Part of a small language model's weights.
Size: MLP 512 tanh GELU, 4.96M parameters.
Architecture: LayerNorm before each block, learned positions, biases, tied embeddings.
Training: a variant of SOAP for these matrices, 2120 steps.
Each number is 128 + 24 x the weight over the matrix's rms, rounded and kept within 0 to 255. Layers, rows and columns count from 0. Numbers have three digits each.

# layer 14 attention query, 128x128, rms 0.143, rows 0-63, columns 0-63
153071130107111146117157149122118142124117137110137097126134117155153120130069112182079119153117132140145071101129180125129160131126158141107137125137127179128156142129097137119127139145137140
092110117149128110157130142124124141122126123136109130157139111137089118128155121150128132133147124123121139124120103122130115155124112101145167143118107126124071143117112110134119141111133113
115142134146132128130120151153078131099087143127116108125144124143113115129119164125131131133151092093151124113163121121130113128114137096112141105145113139136171097137151140154131154134133119
099120112134129125146141132146127107124082118135103099128140146123151119139096131115110151113127141105152141105127137081140091152103152150143127119146157155129149134184105168141111095136117130
122106115122123098177129136131102135133152122118140150181128135132159116102142143126117115168116124158115146082127183146136145113145112089118106093147171119156132153135147146142113107114134140
125145125143135125087131111119112097099163123112146155121108099162112114189098149091103138111142121094120150124106137138163125111114122110157120144077155123121124150117141138134097120119111157
118110112101132091137149116090108145102167169134109128129117103133117143111157115144161138118123132128099139121111129123158138119129132142095121128091163129146110103147103147112087124152125110
140130113144119140118113094132131111151153122117112132129101169141124100100114159115125139113138114113135126128108115129138122133099113151109130134129129116118104112149105151108129129138107127
141140172133105117122145133141120101136090122139137159140150137128122124139116123139145153103153094158169135125113124134121105114098133130113134141146162184111117129165150141129139144174119122
108167125109114132129139096167110155143126112132134143120098098137153134162132112126104132127118126125073120126130133133127149181149092143129108128131129115170109123156175104111127131092150123
142147125143169121135119110162109107151145108126132148134152148152137156094145131125134114118140128146093140109123131129122111144109112096105152097124140118101150105145108133083112161167119162
126166159135104141122100159124132106106127109126144152110150135146137151130110133106139161101139121141156113185099104144123120121115143149156113127116127119116109086119162091136153116149108127
114147153125173106093115116137123136151122103141154181150109101151114120151097121122154107132165126170090146112106146164176166129101114182174156137123175116125105144166157122075084184101125143
111125121110137126135113083108115096143146145106135099136122150165125127102148179139145115139111130116133122113123139108122123111143148121122114141140084133133130094137130136104136135124144153
118101149136170137114139125121127128104143146137122120118119153154146150104094172128139117063153083102182133158124133072153123119119089122152174143094153161096113122138132155109122134168112133
134121114132142130141139109106142106150126099110129084143135132137111109120125104156094105116133136126135091116133142070112131099144170149102100156130075126136151109092115124116121149127120128
079148131117119131105125131125144113114122100132145178181153129117143140094100095140161108126109145137113114114128131109146085121111111120116086124142121136131141116139158144138143127142128129
122147119130160143123151134159093113131107140147101159125129142132130098122147123117125149114128110124144122091128102118141146137124108120127104119133151130158083094111134087095142141110127104
116149114150105144151116145079171094159153114123106100106149133110134132140098132148131120127172129158134125104146148117147094150131116123151110103118134135115120115131167136127153147098147158
150143088116153097096170146097136109139144125126140149093103113108151104140100132124128129136116133149119127114100130130193133148166120139149121081083134158140108145100133150114123126127149109
093139128087147099124088102109139125132138145135101105114119114153141134146152153127115137123146101136155160105113087134110118052138109149148148151155140102147146088132107124107135170136136097
110098151116102147149143112130107129162113094139141102127116143095094141146133109151125127137150147140153113106136165163115138125143129158142133138102177110124142124121125117126134087137087134
142118107110134103119125115120103107137134115133116160169106128123160138140123133113132116118159139145101122136133158136128153118123117134146145181141201162122073136129106135128131117133157121
080150137130149137129121157144141169151110131120138089093084099142127111087102129140113166123141129119113189108105141113090130126153139154112170136129123158113172153118101143129139135113134132
150114145131169122088182163122119158130131099108166127148107115132119157139126086123117142142105084157111119113130120150159167126146126115154137135118155134111095101119166106158122138151136123
128135148088119147123099134151142109138115160160122105149127141143112133157137155128118100143132149076114114135141115110121084105160120117135176134148129125121125120113143141151116122113128133
115105109132120125097140129153119120117124089118091147115137171174139085132132117099155085163092136164113114146145114094124121147132133146116093085128160151120122152126163117148153097086132128
089095139103115104167090122112108165110106097131126134182137144133132144142146105186115128136143109102155143125146151136080164158118100152111135111140128123112126124139109141116125181155137142
161126111133114100090125141144105141137110144135089109100117115114104083137104099141123129162114130119147118131153086134094105125126135119136156136105078129080131125145106154110126111143152121
120164124123110124161147133130159121131145146162099133122144154125127175155148123158128111103147149137146165159137149140060118155150175125104121142145109133077129097120096140110110147149164145
129149132098121140147134120076131150152122108167108156134148137110144100140115138162113127170119100126109111079129114123126123137136100124130112145148129103152142126141124117151096110148116167
104140140151087166153140134120138143125186139144098130133118117143110079147144125109140127132135109131123119118141110093114129119150132132153122108150108128135148105129118123138120112148097141
108116118146093139139159122130089142147119132157089149089116127166120113148088121109098108131111121091128141118119152161125117126157108141123150113113163160172144082146099155122129136136109087
105120117126109127201152130114144139088095185160124130102118153092128137121145205134110081083134128131117122163109159075128133169148146112112116069145147163105138169135114109143128141112108128
116087141161108104137150136147122109164141102116158125156142118127106142139093075116152175165085137133137139112139129124106114145089142173141112086137151128110090104148186121097133097135152115
097117147140095108108085128121140111088088113114106141141112119148117130115111140134102138117112128098093097153124118104161134132110071132111116110154129106124129093116124119102142099129111110
162117170091136149136082160143129152155140124132140128106112139081153139112129133116102143087138118093114156136097125135075127134096158112077160110110190129139184126148137083124122108123136123
128155162139112092136156105122133113183113145136140104137113131133146086151119118105151124109119139064152126108143122139124125150118131151141105104102128075137078145134103126130119107131156100
130156129142126115106160112148132144096138132131143133127112133107126131125110095151107125117121086110123157128116174104144124124111135157108155123120136094163148120135122129130155124096126163
135118129165165106091134140123121124086172131138111152180132140126119078110151142124165136093122120170133111113089088113150122138109110086139129119099154100128111122162170119160129083075123147
135144172135097135107161151151144132093123134119103126152084156174144099143143122133140138158122126115139139118118141129098150156088155144106158135157143153144173141119109107140124098163124134
114086122158149121109117145138091157171130142125146102116101092120120135131129102128108097162147140147125134114149114138154108106159114156115144132121159163116131139129109106130125094120168112
156173133143123147107109091145146131052162106123080135135113193124148141070133167121156104128135152113088122110152128111140087160140115078171122117151131144208116149170139105061104142133110148
143123122116138118102160092125159114097094158152146134150125123132152137089119143116107096127127104121136121110127183110115150175079141071150145139118125150099134137091112128163100131130127110
149122135125105167150102108115149133069124121140105135119125100154153142132118117113134095102149123151132167096145106134131159136147141129126126122141145091099147137154155154123098100132156122
118144160161156130121128131158135089136134105101134161145142116099093087098135140137132148122105158098174111082093150127130101120159162102137105157128135167136153154155127138173137132107109116
120115164123141126104125114141144149179137132092125160123161097099147119129131115152094127151139168089141100104141118168148102136150141137171121105116114138122142110145135121106154094133146156
145123131083104152136120128099139110101160135114158154161127122109147105137133140164108107142142168167106097129117176116131118145178150081087173164160106126133116160155144150147100152085145133
119116110131119127107155126165120157155153136117139128108169118125112126127144141095127126137130084112143104139106155120102162115133117126118153126140181168144094138169119124108110106127154134
119126113149125098127152170172097166150156157116138139108132107132111137120134151145114128117110112150069140127147122129170154166102092142152158149117147147162111137134090157154170140129120123
187125137121083145115161132143133130128128099100112133153103139127114109144133146101128130133130147139120112142124155150146168123128152114103136124076149120142137138123138131111161096155129125
117181198118093101130116112149116115113129113096127154133112121126165100080064141090093143115140176151120166120142127131086129124114124125164124168151088140129153153099092122118141152135132154
133124105117115149127124127124166135141116107116155134096133107164083151116168145099092137143123125116128119141108152124128130126120113127093137151128107152176104130129109112131121140113106173
131123116116151153118128134155150133126110132135130142120137125133110173126132134142134133132128163133114147151157125122107121143146142135105123092172144109130112125132106134142139114143124109
120167120144152135142136130132096113132107097179107132133151101127138137188118122130104127140123126139138150128095107144122132135113084119154082150103163126128158133115091115172125115168156084
137136132134125145113119153164113143153140124128118129088110149124146147121101142166131140128132063103110102161094147095110166182082102127095125139132160153121104183131105118102153115148153158
113147157124133149162098110138140102103108119111131101109150163158173095160166176144101167129148132083129142159126134105107127149139149110124137110133101077167157156105119118141130116136070115
140114097124105177133109115131154136141103133142088111106124119072161143111080073117122097113111173079108153108109096138148137116147146136111122134101124100129088096088097111104163124131135126
150086143151117120113101144157183142097140165114167106136098133170099142106177155102136090089113111116144090172097162102151133133093107144103110146144175124144109149132121101133140124090110144
129136113125125124114106114144116131126134131119109166116133104105122126140138129108105150117120165131123131136129107174124126087104150093132084121115128117137111112165110123081143045134098105
149127130149130115115144129126155148109132117125104123106144094152091150111134140147149085112149116146108127123130118110112066127130133123085178150116103141161116180150122132145154133084065134
112164127114120112133111133146126134150124124137128149118143186139136132142144114153110171130137083175165197123151112112124144107126150145123144138130169156061099097137148147082113156148128100
134138099146123138094168133119169138106148116178121142123168115142098129119091105105137112138121151123160137128179110130131112098107130138120123115116123100159137086122099121166141127106132126
122142121100152145150103091095129119139145147151126112147129153141144133098148156107095130115152111108134108111138144086140116118127126109140139113126095102126156092132151130151111146123136133
# layer 14 attention key, 128x128, rms 0.146, rows 0-63, columns 0-63
156116128117095153117091127150154166092149145089111138097108136136129138090126099132123121157147123121151098123145120152133146081128086126143141116106115159151189133142173138092104119116126120
118119092119109133132131115120138136128128102146146122118136124141103125135153134112134093115131131128131130160148163124089141117153128118084126097118105136090109111120139135128129111107123127
134134087135156163129170133112126110122123150132126103152127107140137123134098114104113116112154110087148141080128080112130120123135098121154162122114104127122085135162107115119147159118137106
120120141096127138144106111086094125106122125118110123096128155083175099111106134159133147140149092067133160109112118147093127165143153121138147123108108099129139134143137167143080131119138091
107126141133127127114109112139148128131108147174117122138157115138158123121101132109133159133111105143136114171167144112151119091138118133137100105154128115138111106121142116148131143149162162
153128149123119146112119147106123119119094137139089130141135109122110131164130151118141119104134145089162132164064120149146140128120141141133106131098079115166170115130126128113111133166103151
110117164095116109099096090136124133115148143131111136119149105124117105134159153174125144103123153100127139142166141131124165122158115113168125111107160117138151094133133134149137108087140138
119123120131161141122126112133138132117144125136125146145125136120131115139125153148141121138116121131131129134125121147125138110122115127112096155112093116140122135135080150097138129137138102
114113128173135155137137127139133139126119126132130141094122156151133131137136107111155096103103146144104156125151100174141101102132096122134142087123116104100139138138129109131155122110148140
107114133115111130140081119113129117175119146120109147114115098144105157128160118120096133127084120098098127138103121113096159156133134135131151101155120134135111122127139103145115086124138107
125126140119115158131106122148156122120114097146142122138137127122152109155084140137100129123116152154118130139148141139119118106136133129116100155105109165143102120131114118140168145133146129
134123095166087137158120112141098123106108109136122137129135142129129163146144138124126138092059114135091115169124112148116144126107124109127101131110136140097131120101111109148140141086123133
122132146167157128108120125146158118142139153144132114141132111149114140111107114118173144114127128081123099157130127121073151106168129090086115140080117114123125147134158144162121154147144165
127125147112141127136154128116165107103128120159121109151120137165145126114157140140143118120141101144087166126104141078098120133131115134125124116134130145142105139144132130111172109115105122
123099080132162122134113135130111128139151099125107130083153122138125146155138161102169112089129112126138144123138102123170079106118146129122126140086090129132154116125094149154154148166149131
126133142145133120123110136108147115134190119109116122115135174129159123131102129134097140151152127175139149104132144137129146112121106141151128134121132142137151118110103143112116137118119115
134139142135118116095156123165114148128151110102138159127145093125145132150123113126137114154119130125132125101117156114086127147115106142130138107168144145130098125135129142174104125103182103
085089129143142152138125139136150114105077154157129159169113115139142136106140130118145108144148131134178113137117129120122114133147120127120145140161163115142105108156117123128108142133123128
152119126126121133098094130124134122114127126095097121130123124135125167095158136113105119141112119119121120163128126161104087130125150115123137115143142141121154090122113128093150175078163123
164107156104154117118128130133110118123083132094103114110167124093080148125116158109136173095118132129170087153131156168138127145136136079159092110138129144154133142155131114142111130130081110
104122137156152086165103107121113145128148133120099123121095110126168133074112145156109130152121155104144126130120097112110142083113089125073145157124136098137125141144109122143188128146112154
112106140111064112142114121111107152163146130134107141127117129148120136143119134114139121122135103097099103118111122129109169130135113135174151104106129133137156160124123109088097118166095120
115143113092136110125117082113122154119101116143095154131124120137125126124110105106131109076127121136166120111179120097098127122141128144156112162117146137147131115157133123100140132112176119
147169118131137145116109122142134151124105130127140103113134123109116114112123084133121189111136115146108124142110110136163128136132097162124117139125158090120136151126160129117153125133115150
126105138118139129130136149152129137115106125078161127164113116135105153138132117155110113126137106161168129124132165102137093137125123118126157139136094116114164144151142154134082128159091146
134124113117104121138156112133124130136142135144124124128142140140111148136149085146125108142109116124116106123099099126129117182100105143111127098086143144149120140133095125121117127128127135
097138116096110155137124116121114103166115121163107155126094135117138102151126145122167126139083133118124096126144128110149135179152103117149081108107136175124093119131161146147110129133155107
085101124152103105116144093117141113150146141129123107132151107163127121120152127153155149163122112134138180112164131108134111110158158140116132119109135120160162113130134145120129096120173107
135124121122137121095115136116122126145139152114133114121146131136144113127116125164151079114146128167117123130144154122163130143099134138151145144118087130106119161092105168128130146140107111
128152157180115124168113148108126124130140083133114146139130165110149124114125133125122089106147086096101142105109128099122115105143136136143129136126135142102148124153122127101132148137133148
110087138124095105115110120122132141136115173145123125116114143130105168107150100145090073178095142124118113148141109123137123124116101120134143134138131151127135125132125129150151099099117133
099147126158090151142128133112111146098113144158107128135169146099138117131108114146108106133112101111104132149105109078144141141115104109121118114129155130081103123174128172111162159132158119
108106092145118127151105137129145121137137178121130111106083135157096106139127138115107133148133108126099147095146072145126106094140116137147145117143157144149119148147139119150143105146104122
125125091152129121156105135091117120084114165113098106141144121171096142171175127129096125139129154155113078151158137113114121128119143115128121143115119081127158153142102116131078151177157136
152147141130122144158131116141150130131135118120087172159140148125184129125099119150194159154148117193190117151114113112144129146125138114125129134119173154179130137166118146108143139144132137
161172157155140125094116128157116139151131155128128112145143102150127141117137101151113115120142093109109124146135125160153145156096142160136154106145136092121127127104123139160132155155129157
138112147123107104094137115108105150128087144132162125140116089116124128139144142152151173094171064092149113132158126126100141110093152090117137123164087120161176132121124138117114118143107138
185123127105124117176093134120135139136137112142107150141111108113148123122130156106135108092162097115093151136154090119138131158124130112099133119102117121129135152155128125141152076164137115
122126146140144165118137128108112153109123108147128077132121121138127149128140127127150109101143090159119137095148153117149086103114128138103160108124100115127130119149104122103162122152118143
127164135143147157108104106125101127126115104155171114162162161149120151135100159128154102119179147178131121167100141117189138176121137120123123142122165135177115097105144097118153104109106121
119130142139101130105123107146132154149091100081125159142135137128139145134141090126116128126112126138157135131148142123122146146117120103124108122130130147162144149134104123139149143145128134
099159120119132118134136144121102128151144125148155104133133110138119147149133108120159134154164136128126138064101130153153074135085136148083098138126157184139153155104148146166163129112129095
121172155135149117065145134126149126127185097082163112125113134158089157143154113151114146123136073118097138128145109083131153089138144101153100061115126142121116170122122161085098147160124157
112082157148131110125135147123139159134151126139125117164148114156139135133148151162128082128144128150089114132130167074112146148145112150136163169161136144129164122136132119124114118140141117
104111139142091116153123111153093117161124137110098134095143125167118116127167124108117125103133153109175130139130126133163123123139134078083191135147108133085138142149118116135082166120137104
124103161126156121134124114102105099124121117128133132132138161110156072151071151163112147126109105113123152123134143114131125109142131116115118145113159117162136139145163184182132142116110165
154122163078091137145141122102078137093142115131096142122111100121141119152105157152121161107116128095116138054120116171101139123135178126174134110113152128123094118156148109170116105122127112
122170102066158128108115109127155124092167119125153098147121142107117118119094112150105118124150148127139141108133142177124103122116158122136132201147070123122105142159162102119136137140162092
134127132143118102104129118134125164142139121144155124149158097078127121183156112149084140125118096139124128102093136100143114124152111120123092168087137157110130138146143128157105101143105113
118162163132132132095113188139090177180133135147138129142147095117088154172121124142083109124167115077099126165089164155128183110140118157107121130108128130135096143107135146133135140124092120
121169082122109114121145108133127120150132098132136093089099104111152117172097123117091095152135109158145128151092154121132132133147115134142120124111125114150126162150082129133095121138145107
075118174096140124112070148133173110151082098140125126109091136124104113164113122156081080147120118135133095176169125141104156143145091156120142133141092133132154122039092135133103173067127164
146103119136130154132135125141154137125108139087156127090097131125109165134138132119125108137131137125112182114110096154118106104059139140155131144117108113129142132094133182091104114134104142
166118134157131122121143113134113117170119135082090138126115149112152131147108153131119151103109093146094137169140128124135148091120152157108145093108105122088153151135139117086171102140124106
132139099125149112106131130142118077140133104137156103110119135124148127125086152097112135137167145098129111093159112085163150109132084139107134125149159136132140107110105141136063117160139106
090133123098118098079123123126148133143139115096130155106143105109113152165152140163128104179128098115114113147121127159126126141131105104130111115147160135130133160126121144115137119129142141
140104149165102124156137143170140107143102144126149125183118181142148148142139119126140137135120147116103136148178101085111164133133141085103145147113097085122153207087157137154160107108153160
143125123086104134161131130134116146125159169165082162104111113185116115126078127085087135134139178142105122105167110155132116143130116145129148146076138089128113109137094071156116102128136156
120104147129116102080162153097144150133145139110116094119162174163124128170161098090113131135111068101133130106093112130146136097092112126143123152093147092128142079136136119087113111122099141
094104151134134152115123086133150086109115128077156134141077125104134131093107154125142148114139183162103160161140110153147123098142140142097127131125127093116113165128099137130101111104109131
109134158180108167159116151128118123061118123125127103141109159139083148155131121127153106164105130137173194139128156160151098086109115120128107139101075100152107145168129140118138120124137111
114145144163122105136132115170174121122145132108121164137127092126162161126154139080150099115142088140143135109145120112155108097144078099126127122125143168137136133097131144110136171085106118
113171156147144114153146133138127140102128110134142142101118152142153126134098137119092119142090143167149122114099109117121144093110166115114122107107095143129114126150094127158129107118124159
139131103101123138104128134126123160140149186153125141127119152144096132087106131126118129116125085135113149121140149073096132162107121091130103126134123124074110135153113163136119153119101108
# layer 14 attention value, 128x128, rms 0.138, rows 0-42, columns 0-63
153134093124127116147124116140099116102109124136124144155114159094139128121151101172115155115115110141139150084097138106155133084134110087103133113120116181114140141107109114134116144136112142
121121134127123125131125117104125151117126142135096186114120142168125131093150139125114131140148127109161152170169134132112154116115171093108123134096133118125104174149121130077157124107092110
123138161120149107126154130148141166112120127122157128134127112130136104111117159125099107165113158129168121154173128102103136122094133140136110121170114128129175110114118113125114154146088137
127140135146143088140122120144134138134163144140113141159128169137136137087166117119167098122135128136123149101108114134114148124124166107142125148130143174126110137151098165134146118157136126
140108104124082098096106150155133134114195100117107144145136179112106162138143139118155146140109109135106124124093091146154124126135134117107117158119126136105135128143167132110104116131142122
125118156147130119136097160153145124147113153129112115161114146117104126122152126125130121085180108128116134086149137131101137142138179136137156099136123099112118119084086107095117139127131133
163120131146093119136169104134132124144152121147096110117127102112128124108132142081133139079112165119089168152108139114123109131126129125127136108135148117125134147114089151129098102119179126
153129120138108139124144134127116173100138155158131144112074136132107132123183138105109124117107134155159119107118144101121104106094155149145120154122158136113132130131124133117125099124085169
136154103137110155115120154145131122155145111118101131114185139190147140115125115140123111118088113133109096144162115111125133138110157109131125124124137144115147139147120091105136125156127125
099128102117103106119089136133112127079091155099142134107145109076163134111122091110153137152126113135123099116119151127129098101119134147124097133137119131139143131150155130145081108140132131
133148178097142123141108090104140139144092119107141150124140113118137110124129134132140129121099125139126158135162112100119108112082135091126118102146136116128087113139142110104166124146132131
125130149160097125138117122125151128128123142108137114117145138139126109133103111103135096111132170158121168119140139085152139123186125170125086137104115130133137102154112150133150127100148097
150146158110129143130111139139156122139090170100149129152161119113128142083123122104120124127129137104130134158146144178144120132117141130140131128120132151138142123117095169134153135112119125
126090125165127116109082140110121099112097140104119127124132135126081146117131156103115121117159124128113122124156155127108137111118113113110144123144108116133152109131104123144152137154130086
105143145094107145073123100117126152170138135119139172125139142171129086126104104122111135145113144140169122144159132112140111088122107163127124146147111064115138108123164139158124116119128124
127127133116144159074147129095139123112151143141104152129113106134125141134119096120108161127127145153128135120147165159157124127105126158161136144121147127121113104143181117156113097135149120
132127166122118140149101105132112134123097131135157125148086171105138123166165151133106115142108098107116145109106101102133104139146122146137091129129129145128124112153057148143117146118134162
132131155128124098127094153119136123120123150144107132122160127145124126136165137126127132122085119121134136155132110132113108207127123114138142142143135111162119134161117120123156130124119143
108152103122123145111175164116149137091136082147126140105131159127112100118125111128156175107112110145127160143106155117141132137129156094148149122117139124113123128123086129160103116142123114
144129154144103115124124129132120152111086148107132146131125122119158125142116126118100127130142102143155140103100105101145111116116109124122129143148160151128147141136139136129135111130149172
120133135101114140124118095163138106152110107159151169107125103112170138106126128138104134105148137141141091142108105135106119103153142138145085167097106143122134113129175144122150150102162127
109154120113145143095132126120110135085134121135155098120092126121157135103133132123114125118121114098124104132130146145132144107149136102129137113085118126128148120147133119131158141157128101
147099157110128139110155139099131105141123132137118087127126120138128159111097125148129148120117114187152134107170150154118144130167104124125130114095133108134158081088128090103131141124133116
102121071137160132126134138125140117140157151086130141136067137128084124120122107111125138088104130144125180113115127113137128094112159118080169143111122133091080119142062120142104179119131124
120127092150144135146159133130139106118136119095111150151132102080132128132117126108126138079133128091119139125084142128117116119123156164134133144121121131069133111157115139145163132129137147
126155124116109125118096103185095158103097126075137123162106126118088138155118124166127114116128130116136145110118124138132102103138141145100129154173121135125135104115125182124143118111122126
129104134096082159114109088128133129133114128157131120121148100146106167122128139145120127122159157120118118180140096092093139170145115156122136104151148113125100120172123167100137137102145141
139124132148096097110138121103087150143148085120145127135141145098158152100164094153142121168108147128137152139110101112161161148151122120129099131115130116149127148121127175100132122142123130
141110110117073132138166076119118114158127119138091102111111156129112125149158127152094108141151135103128137127110147154131138126120137103121079108123161120105120136127122160137116122126130132
137155153141145131138131117099126158139113111110156112154099107105118141128100158082112130154159116136133126157169115151115119124149128142148107108155118114129125153129119126151127103130130143
078142121154140090133119158139131142129128095122156125124121128138147119120109128155130135124122166133097176103125111123117151129143139127098139092137128121125126104125111121153137114133118107
126173133130114078143144155126102138142122181117146149105092151127094102104126082140122100157104110129078160141098136094122134124154157128121162128128140130126115137134120127124154114146099117
131164146074128177136154142125131127162174167120090096134066103098135136163125157155098139102158129149119121146123090088151108113111123132137176122110156095127102092130101160107125132098141089
116099115102165148151069151092095110175121155138126126148113139094110134153143150171141083094174131127141082128120141099147132113162152101155163134163134129159111125123100125074167088151083104
128144106141132135134137120120141112133149104115069142117156150144110113145183108108113148114183095051096106135133132148113123125116129107097165145095114164057128144157083098165120163110110135
150112118155142127135164083123106180097160105163164155100143163133142122106122110156129088141125151152147108126126109120114116142094112126128124158132131120148117070133095149124119121127179105
099096128138114164106135114127091110116128119134105123122111143128149091140178112147163132103137159116130114099133137127096110128105127164141167130127181104185071131106102142129102128142122151
113145098082156097182110115138107163132116141150119146188148119128131106167137153105133111138142143135105133097161130152112150119144097120137149150130108124117154132158153107101158097127066127
175167158124155138160096120155174073156089125150148122117150100155105157174093175167106107092112088094142099090126087112128129116140141151094157173134132153128084124107118110114151127113108106
134113159152111108136087140156106098166098187154139120124106106082102184121106154121151120143141092155128119134129128202123123140115118156098108132099161122139161095130131125131120116129125131
108123145139108119132095121136148178101093183166182145126120123061109163139117181151128117142120148143166143101131102125060105179155138145123111166075126116122110088162112183137155145150118178
140090148149146105115158148114124135114120143136114169106152101128089130121150091139109138120163123096168104128152141127125119119091166132082148102180153160101108183110166103131141125157123080
107135142167168113118122134144179120122163131129115121137123089115155141121156117138155122142097104152079109121150155094116127157105141115147149134120129117143124145159111149133156125152130122
# layer 14 attention output (transposed), 128x128, rms 0.124, rows 0-42, columns 0-63
107174143107161145095131112122111128103158154103149119107132118154086118093108141078159118119130148126128142125138107162129100174092112136165153135127106072155095124187162140103108144108130134
150118142139103112137118113128116125108136105144146083133130122124150119135080114140156138142161134158096103074105142138157091171132095160119102128135151162123145111089155154174124147148147163
150124120129116106134114110119111080099123102107102147126138151090132129118109099141147162079154101099065148101085122180142133135163114109124141173089159148132069175154124142123111129150186085
153115143116117160163136146139094116158135148145110150086088064115101096152097128127109156164131154115134118150152155130170121170139104182112122109127149124170123128141150083140116152120128126
122149199147173118165108096115129140167115180176135135091147114155134088109144153131115144103186121141138173085122137083088114133157136125128139099105151121124170150127139141131139131125115153
136153110132154110135144111150113164097154105152160156094134127131165122115141112121126163136090095125106107145111125095188146081120131099133131162124152136153177134160176137176129122155123138
092111126091186114125103127128147142119116143105166104158152140163096138195097155166134084176126116122123139109115094121110156127116093127105102169125115127122129125113115137126139093132087133
097143118134122081139135085127121088118105105085123147145146159130118123126079126150124122114132119143121168148117154102128149125121109092122157097159121128126169138137109135114112169147146129
151107112148154087119106091086118125148151147175148145160129110072133070150132125147125137149155142122148110154051124140151124158146116110111122142097150118143082070099135112178168162067141112
147127165137145144109155125127151106147189097188093106143112168170096138117130130112138108102144119092130189116127113099119132146127079096139142136127114125094126126120143158093141133145123121
144097071138106135127134121149097076129162124101083119117128145148105140116138106135153087116153137130146085157147099139114130183152115144093114124133113128156175141155112161142095169126092134
160088123085178142120122132107128111144147133158088119115123088119159130143083135122064131167134158070113070131104077174145118083114130137150164127107121095141127137099133126113141128137088126
136100081123130127134125150068118153109142090203124122092127123138136121141122142134168108127104149124125104150135136129160137143184128136106123143102133075103072111113143092123137150122114129
166144141078155143154165101148134191114149118135131151115165092102195092138115131190125139117120162133118132121147084126107150145143142118128105108093165146139124160138153113097098124108089102
126131133134113137205149146105119142124122135102096051109109121103158163160125163127109093140175122119098126127098155152116144148156164127117149147108114147113131115148113134130104137132124176
129166143132113142141151125133167134153146125100157064158163158102141155134161105107131075140118141134102149090153103125103091100174139125098181114108095080082176163116110166108111098130128105
139159103139138123082149103126160122103130110140117100120167097154137172126130122126129169137194146135134125153175169133156140064092105112151157153116111110112135162135203085097139142114161129
134105109113124133162138142145094140151111094148098129111093161139133129098104104143148087131149090146111125135117141143132144098086128147085108104159174165127127117101107137094125158129138135
120141139133118101139141089145108127159164168106139127135134104161141147118136154115112079155130160138105143111113129168117119130114105153078122119121120109133099118128146132131115151086146137
076110136099153117130123111163117073102154115161102130140109142142093105141147177142159094126129150154090125139143147145159121127136116154150138107139072127112109135118133137139103167166133100
112131134139141143088138167065146123090165127096115126171140144111095136115137154134170125139116096085162103104151124125139162174127138109156161117163137127123127087070109089151118116178112124
152103137119129109141087117134183162144129173141125124117172137151093140144107127137155150117143136134113157144116136113129095122141096151146104143151123132105149124096149124115064135114119148
160172076141130154123101146143143190161126127141121127152155106122168107149132131121116119138125107065091096162090092110156115103113156159127121151122104123146081142104132166176170138146106138
163133167091119097140130122119093182105076081116124138116176097103159141165100119141129120122124159157121102103142139123105126197130121138173130114135099078138108131182154158133127064119119121
104141145108107141087109090094124166132116151136136093102112123167134125111134098108142132170085130146163146150173126098123105148113088105147161091112149122141109144117140142106085119128110122
151097159115143118157132158104149099143139120169080150081134139105167145117123162072143097148140104121152122121126143123126173145093120136166134122104161146139129131184107112099132140166105135
123137129154134101161131146116109105137157132121104148153089165115135112123129127109136118124113090160146129113125156131143124151104170119092105133090136144130105093077115102143136132138085150
118151114122162140144088150114150074135094195156094147103117163161107104149105161086117141126162163149127127160123131159128102124151167155112170135131123143125120122128113098155134126098130116
111132156124173138152102168129149146098136158117164105149121098122115130139120133132142120165122100150132107096136119098101142108107114119127092162119106144145139133134137099118141152131129131
128100129110101152077145129135129112107133152114083111110146121136110096133148107140116179107107134135117124076131135120127119102084117133130134154117117138101156108154087104094124117135103103
148096115097148143143136143137087114135140172123141109104118110104142131122133134104113089137130117118139068142074158123128086107124099148144110164147099132137133149108132112126098121097139134
100090126124097158141100113145130099137113057134137122115120107119157148118142172111152146101103147139156109081172158147160116136120114174102119109193157147111126129140106149098114128132162095
139089129112091122168099115089144086088119115166156139168154147146102129136141118149171125092124127131127096128146121137166167093180094114120125114154139115109164144162153092107091136112131106
145150118132124107105127100139171084143140121130153080111115115175165124094131120058147127168100152121118221130162104141110124129115115156145119121127111119102109115127093149145129152097152105
120155154109154164150136143125127134118127131094150139133149086142158106113104154136108124094109103110143145120151140128115158122117148174138136111165139124157150139075142136100158157164151153
098129110147115112146122152141147133138109145156100121127102126150129108141148175138130127130106141124078133158145147121182123102117129098127120117122140117142137158159162107137132133136120133
134110105099149129148099087115117116133120138158183130109181166137086176105132161099147066125140117122108138144114138127152143124127127076104119101133080083070138098123148143143137141082093145
143106110126086150104143131118139133153070133112150111114099163157143136155151114108124126116091179104140112112153124115121059091124147165153145109117143144142145111134139149121117072115164136
150128151149145134096107077096171154146140138136134113131133131122162145100127113126125180106127123111136154125123115132138122109133117124187089111143107104135144106149130140095091132123148136
125139113127137142157124122113138137104158101116102141134154114099146102118113121131115141117174163152110178139144114078175087149145097133168158100080100135125134132119116166112070135096143124
134104112138066145157110128134119114133156150162081139142114143121128117126131124138099129140132174142087142125098157126179061121172101155094147065099122116145137137138149121145103113126136103
095154157110158183137100153151176099146147095087121125125147125108127124106116167079134130155142113139183089117146115111116158158163118099118086167119075132159114146111110161135138144101137138
132152097097121109141121094117086117138098136143146147090124111099079109158121136179166142114134125104157115126140108124136136121144143136074134134107130147128159089137139122152092149135175173